Weights of a small GPT-style language model, trained from scratch on English Wikipedia: RMSNorm before each block.
Each number is 128 + 32 x the weight over its row's rms, rounded and kept within 0 to 255. Layers, rows and columns count from 0. The size above them is the row's rms in percent of the matrix's.

# layer 10 MLP up, 1280x320, rms 0.0951, rows 1013-1037, columns 192-255
size [ 94  99 104 102  92  99 108  98 100 103  95 103 100 106 103 106  99  98  95 101  95 102 100 100 101]
[[ 94 193 131 129 140 108 120 113 150 107 105 131  43 121 132 143 116 139 183 113 122 155 124 161  64  82 114 112 114  56 159 136 154 171 152  74  75 172 172 117 142 151 164 129 129  84 133 128 127 116 127 107 182  70 141 140 141  70 149 183  98 126 149 129]
 [140 173 178 101 103 126 113 146 140 118 177 131 122 125 179 131 132 189 105  93 194 109 160 111 119 104 122 140 107 154 104 101 131 122 121 107 105  99 111 141 115  97 122 126 130 217 183 158 170 111 140 177 103 154  90 124 163 193 162 143 106 132 137  79]
 [124 150 161 149 145 116 134  84  69  98 130 175 134 150 102 161 143 179 170 135  78 143 111 107 152 150 120 214 177 106 107 134 106  87 158 133 157 152 104  83 106 110 111 123  98  81 108 125 140 113 153 174 185 160 139  78  95  91 120 120 123 160 177 117]
 [144 152 137 136 120 137 120 104 144 139 191 129  93 132 154 126 129 132 119 111 109  68 103 128  83 128 168 132 154 197 119 156 182 104 126  96  94 145 196 109 111 170 143 103 183 211  68 166 111  79 162 156 109 130 113 118  91 126 148  52 135 161 124 119]
 [166 158  97 111 158  73 151 112  61 154 108 111  95 141 155  86 137  54 101 140 116 132 139 113  90 135  82 125 114  83  75 147 137 106 107 142 137 179 126 121 135 154 172 116 141 144 149 140 104 133 163 177  85 100 136 129 130 119  95 123 155 130 197 137]
 [166 139 130 138 132 116 165 135 105 163 125 166 144 139 124 147 171 162  88 145 190 147 151 107 128 117 185  90  98 168 109 155 130 165 119 135 119 143 149 131 167 121 160 101  97 170  75 179 160 108  60  50 116 133 128 123 175 124 179 110 148  86 104 109]
 [145  91 134 122 174 174 185 109 128  88 162 157 133 149 101 156 151 132 158 150 134 125 134 140 145 110 145 131 141 140 158 143 162 134 160 126 107 144 187  97 170 172 186 105 101 117 169 149 125 127 165  85 139 155 117 141  80 139  60 152 150 177 119 129]
 [143  89 159 150 155 125 108 142 105 142 137  93 136 147 149 136  82 107 165 156 122 123  95 109 111 192  72 128  71 134  97 111  95  93 124 177 116 153 153 160  81 119 128  47 138 107 196 109 165  70 136 173 160 105 172 141 185 156 168 151 160 206 127 177]
 [202 147 104 140 138 187  82 138 113 121 128 115 153 144 109 162 142 150 132 107 147  88 115  77  71 113 197 125 123 101 155 127 130 148 108 179 142  94 122 132 166 110 102 126 104 138 122 130 170 138 123 137 180 129 153  99 146 167 138 130 166 128 175 142]
 [162 115  93  78 137  89 168 164 192  73 119 165 159 148 115  97 137 181  87 123 113 172 123 122 134 177 105 143 182 101  62 121 164 120 162 149 134 157 118 101 144 205 108  79 122 144  62 124 124 133 182 212 102 106 105  75 149 141  99 168 124 185 119 109]
 [179 157 149 160 135 121 118 159 195 172 100 160 166  97 135 109 140 106 117 126 108 146 171 147 126 163 148 118  91 117 124 145  81 124 146 138 178 189 124 140 154 155 166  75 128 152 158 102 135 142 114  69 177 141 133 129  46 100 134 116 143 130 151 127]
 [106 152 117  94 121 110 168  91  90 141 129  76 128 143 107 113 130  77 132 145 167  32 127  88 154 114 125 141 175 160  72 123 133  79 170 135 151  97 181 136 147 177 124 189 135 125  73 115 163 107 164 120 151 121 128 145 133 141 102  92  91 147 100  98]
 [152 151  89  51 109 140  93 121 174 137 171 121 150  88 167 131 130 175 105 117 119  85  88 181 112 135 163 126 135  56  64 112  93 141 123 102 118 125 182 140 106  98 130 144 132 104  54 120  95 165 178 129 134 173 101 160 107 124  69 202 119 201  90 132]
 [135 115 119 181 154 157 118 148 130 141 103 135 109 219 134 129 149 110 114  87 144 116  69  91 111 149 165 112  67 103 109 145  75 118 160 124 136 147 109  94  99 196 136 108 184 159 123  98 104 122 106 102 151 127 113 132  98 130 160  82  90 164 132  89]
 [159 120  79 114 124 127 135 111  90 103 131 188 141 182 143  99 116  86 122 171  93 103  90 132 143 131 121  92 162 172  23 152 118 121 100  57  96 106 128 115 126  88  99  94 228 112 144 144 122  97 113  95 117 105 155 129 100 104 131 138 133  76 131 124]
 [181  89 159 160 161  80 119  90 156 150  93 121 102 105 123 137  89 201  86  95 108 101 116 200 175 181 108 126 169 144 145 141 132  90 104  98 132 108 106 168 169 167 151 133 161 178 139 120 115 120 140 139 140 109 104  93 107 154 125  73  80 154 162 137]
 [118 106 161 101 118 110  14 143 156 164 118 130 122 199 133 115 106 161 144 162 146 176  62 149 100 140 103 151 102 159 103 123  99 126 122 128 103 100 182 107 131  99 183 146 163 211 118 116 100 204 145 129  81 111 128  99 131 176  59 151 138  99 123 128]
 [179 160 120 113 134 163 110 125 107 141 107 128 147 103 118 101 119 125 178 138 130 153 105 122 137 194 136 147 111  76 145  73  87  50 139 175 115 144 135 154 147  91 136 167  90  96 101 150  61 119 147 125 211  97 114  93  65 118  58 153 117 184 160 103]
 [107  67 101 149 144 159  73  76 134 123 119 161 184 160 119 180 138 201 167 171 117  96  72 147 153 146 124 156 104 121 127 113 101 150 145 110 137  75 186 129 129 136 156  60 118 149 127 134 198 164 143 140  95  78 156 148 121 133  95 170  53 153  92 126]
 [158 140 115 173 123 122 110 163 115 144 163 132  90 141  93 124 137 119  60 104 121 122 149 203 145 155 111 182 147  83 181 107 100  80 165 107 171 192 128  76 122 146 152  99 140 135 177 145 135  80 123 112  75 124 138 124 143 170 136 128 116  98  79 131]
 [162 114  98 144 107 154 123 142 144 109 181 138 132 176 107  61 139 103 105 157 145 114 161 135 125  91 104 132 205 126 135  94 119 114 117 144 153 177  91 104  65 121 100 107 106 136 171 173 146 104 107 137 132 138 137 111 127 136 134 162 109  86 116 104]
 [127 150  88 107  99 114 233 179 154 112 131 110  85 139 127 169 154 128 119  56 146 117 134 132 145 142 149 130 142 164 105 168 123 109  97 123 114 121 146 153 130 117  99 111 108 160 105 185 133  82 140 128  90 104 122 218  90 141 194 168 140 126  93 109]
 [128 179 119  30 177 147  86 136 144 106  70 145 156 108 105 119 113 168 152 174 124 135 103 138 104 180 132 117 124 165  92 199 127 158 132 136 135 155 137 137  70  75 116 150 142 132 121  90 107  35 116 137 116 136 195 158 109 121  88 126 113 131 118 154]
 [117 141 134  81  87 131 161 110  96 152  84 169  88 154 147  69 147 104  98 184 198  97 114 123 187 137 156 186 140 175 172 120  95 134 141 125  82  61 133 171  99 119 145 131 142 132 121  32 111  81 120 150 133 104  61  97 122  92 114 155  99 128 157 167]
 [110 187 101 122 133 169 161 169 158 133  74 154  92  99 133 118 116 128 108  80 137 122 140 162  72 146 191 147 131 100  97  81 112 109 157 152 110 150 162 112  77 103 176 156 122 103  97 141 143 107 109 166 148 139 144 139 109 180 153 122 151 136 136 140]]
# layer 10 MLP down (transposed), 1280x320, rms 0.0343, rows 1013-1036, columns 192-255
size [ 92 100 101  94  95 103 116 103 102 112  90 106 102 118  99  99  97  87  99  99  99 107  96 105]
[[118  83 108 100 159  88 120 119 108  89 173 180 172  60 159 102 113  88 155 188 130 111 124 117 102 105 104  78  53 128 129 134 127 149 130 139 102  88 128 147 116 101  96 188 132 139 115 161 181 166 143  84 156 161 138 145 110  92 117  23 108 173 152 143]
 [ 98  67 136 155 154 149 134 163 147 137 100  99 144 116 162 121 126 155 145  98 192 122 164 108 109  66 149  75 165 133 147  96 102 129  87 155  75 121 131 150 133 152  17 118 184 138 148 165 173 125 109 144 133 181 142 165 108  54 166 112 125 159 151 159]
 [124 113 154 119 170  92  80 115 150 116 137 154 104 121 130 109 155 156 148 128  74 148 143  60 165  54 114 156 144  79  98 142 168  84 159 142 166 133  81  89 103 151 138 156  86 108 149 166 139  84 179 102 118 156 114  89 159 123 119 105 129 115 180 108]
 [ 96  99 159 133 142 122 173 126 177  75 122 155 111  84 186 181 100 197  66 107 146  73 173 114  63  67 165  84  96 131 125 141 155 172 147 133 174 106  85 109 180 156 190 132  87 157 114 111 178  85 113 139 130  87 107  96 149 119 106 153 139 146  95 129]
 [107 113 130 163 146 133  94 129 199 176 114  68  75 171 100 144 160 175 123 108 145  88 129 143 174 236 103 131 110 113 135  98 102 124 170 172 168 148  70 140 139 129 154 160 167  75 108 131 163 145 107  99 116 106 102 136 134  94 133 119 115  92  59 145]
 [131 145 182  96 151 152 184 126 128 148 158 154 101 118 123 127 143 141 165 100 150  58 191  59 123 124 171 127 117 114 183 122 166  87 121 166 164 149 197 157 179  82 168 175  99 145 128 154 142 155 114  72 146 110  91 146 109 126 159 145 134 135 110 120]
 [110 118 125 102 149  98 100 126 149 160 133 145  88 101  58 144 108 148 162 141 153 114 118 121  88   0 114 114 159 197 124 111  75 113 160 136 102  49 145 163 135 154  97 132 137 108 118 188 135 158  87 169 155 107 118 139 111 147 173 144 156 136 158 119]
 [133 146 134 116 128 145 118 150 146  96 118 159 163 103 101  96 156 123 123 135 165  78 111 163 124 109 123 157 138 171 140 195 118 111 130  59 109  90 103  55 109 149 118 158 120 150 191 142  82 142 118 114 110 125  86  71 133 133 124  92 157  55 117 118]
 [135 168 163  93 111 117 198  88 115 103 149 199 112  79  92  80 111 188  91  84 187 165 125 156 130 207 153 124 136 123 137 130 176 140 184 164  84 103 143 167 103  95  95 197 167 126 157  83 111 113 123 161 146 132  90 101 107 149 120 133  74  97 152 188]
 [144 164 100 156 130 124 158 129  25  79 132 101 132 116 166 131  96 115 187 161  47 193  87 172 182 172 128 164 112 183 147 165  50 143 174  82 126 147 174 133 136 151 133 106 169  98 116 144 126 140 167 136 134 126 126  97 120 140 195 134  68 113 161 131]
 [ 52 177 128 176  94  96  96 107  87  63 163 111  54 141 197 120  99 176 121 139 117 124 110 115 107  90 157  83  92 119 125 111 103 192 127  67  98  96 156 161 114 115 124 144 160 111 109 112 185 115 169 154  79 133 149 125 122 145 134 142 130 157 111 164]
 [114 150  68 127 123 176 170  91  96 160  41  92 109 135 163 173 129  71 173 149  99 158 127 124 112 215 111 142 108 128 155 129  88 137 166 100 183 153  99  53 116 104 135 155 167 151 183 101 153 137 124 101 152 157 128  61  80 111  75  87 152  57 136 128]
 [135 116  95 105 124 137 111 100 123 112 151 134  96 131  96  67 158 141 105 180 103 152  89 120 154   0  58 170 105 147 112 184 118 140 157 155 131  95 129 105 123 118 101 154 170 126  44 124  82 116 167 159 121  72 109 133 135  93 133 209 130 255 100 157]
 [169  72 121 155  63 112  58 197 137 104 113 161  92 173 103 150 175 150 127 151 162 130 125 108 117 222 153 148  83 190 115 164 141 174 155  76  89 201 133 103 108 170 107 141 146  86 187  90  69 130 124  92 171 107  94 126 109 128 162 117 113 186 147  96]
 [ 92 125 174 145  69  91  95 151 102 180 104  80 113 141 181 175 115 229 116 220  89 148  83 103 142 125 105 137 107 110 127 140 106 134 161 154 124 137 105 171 140 139 123 170 186 112 176 111 132 128 133 179 140 114 122 114 132 134 139 104 160 114  95 114]
 [163 174 177  91 110 163  90 134 114 134  94  91 122 133 139  94  98 143 144 175 112 129 136 141 142   0 111 152 107 149 110 155 126 137 148  88 114 132 156 150 135 155  92 149 117 117 139 103 143  56 169 115 162 105 108  96 133  92  87 102 119  60 201 127]
 [ 98 115 122  80 135 143 118 137 108  67 159 162  56 130  98 121 135 138  95 119 127  75 128 200 115 112  68 120 101 156 166 135 107 132 175 170 102 132 141 179 120 124  91 103 122 138 179 128 115 155 153 164 122 116 106 152  98 116 126 199 125  57 133 203]
 [108  90  96 113 124 162 134 135 197 151 125 105 140  95  93 133 134 126 100 158 132  75 137 110 118 156 141 121 117 119 100 168 171  96 157 137 108 159  88 100 177  82 143  88 171 142 153 105 157 125  98 169 137  76 102 153 191 174 147 128 107 126  77 130]
 [123 147  44 150  45 101  78 124 125 162 107 131 117 112  70 149 134  81  50  88 197 157 144 112 123 228 121 161 116 159 109 124 128 177 143 134  89 129 113 114 125 132 102 142 168 104  94  92 145 160 107  85 119 158 130 136 155 139 108  90 156 119  76 182]
 [134  95 140 137 139 152 130 132  73  88 131 150  64 142 112 144 155 110 109  86 118 129 145 119 143 160 171 163 122  98 129  70 111  79 108  96 168  68 155  84 130  44 149 143 115 153 114 105 180 137  96 121 124 134  61 106 111 156 122 146 151  97 127 127]
 [147 159 137 135 123 137 130  89 119 183 151 110 151 147 116 164 141 106 137 135  93  92 154  80 142  61 144 159 133  91 151  83 125 116 138 104 129  83 110 111 144  63 119 150 101 156 123  85 179  50 111 119 136 116 100 114 146 161  60 120 120  71 126 183]
 [ 93 119 124 147 114  97 143 134  68 178 148  85  89 155 147 156 126 116  96 126 190 130  90 162  63 164 165 163 224  56 112 149 191 119 152 115  91 142 134  89 135 121 117  91 156 145 128  46 144 135 142 114  62 128 136 119 139 126 194 144 154 198 110 170]
 [130 140 149 110 179 138 165 137 132 131 138 176 109 157  83 126 131 131 105 153 102 108  92 126 105 103 133 178 116 137 116 170 174 162 138 168 105 101 188 111 170 166 109 137 100  99 136 118 180  73 107 121 139 121 121 122  88  86  96 142 114 149 101  89]
 [ 96 106 128 118 158 131  85  94 114 116  96 176 154 129 163 110  86 172 131 150  73 128  84 139 171 200  94  81  83 136 147 150 110 165 115 207 115 120 133  94  67  91 130 175 153  80  76 100 158 172  86 160 138  61 170 149 105 130 111 163 139 111 129  49]]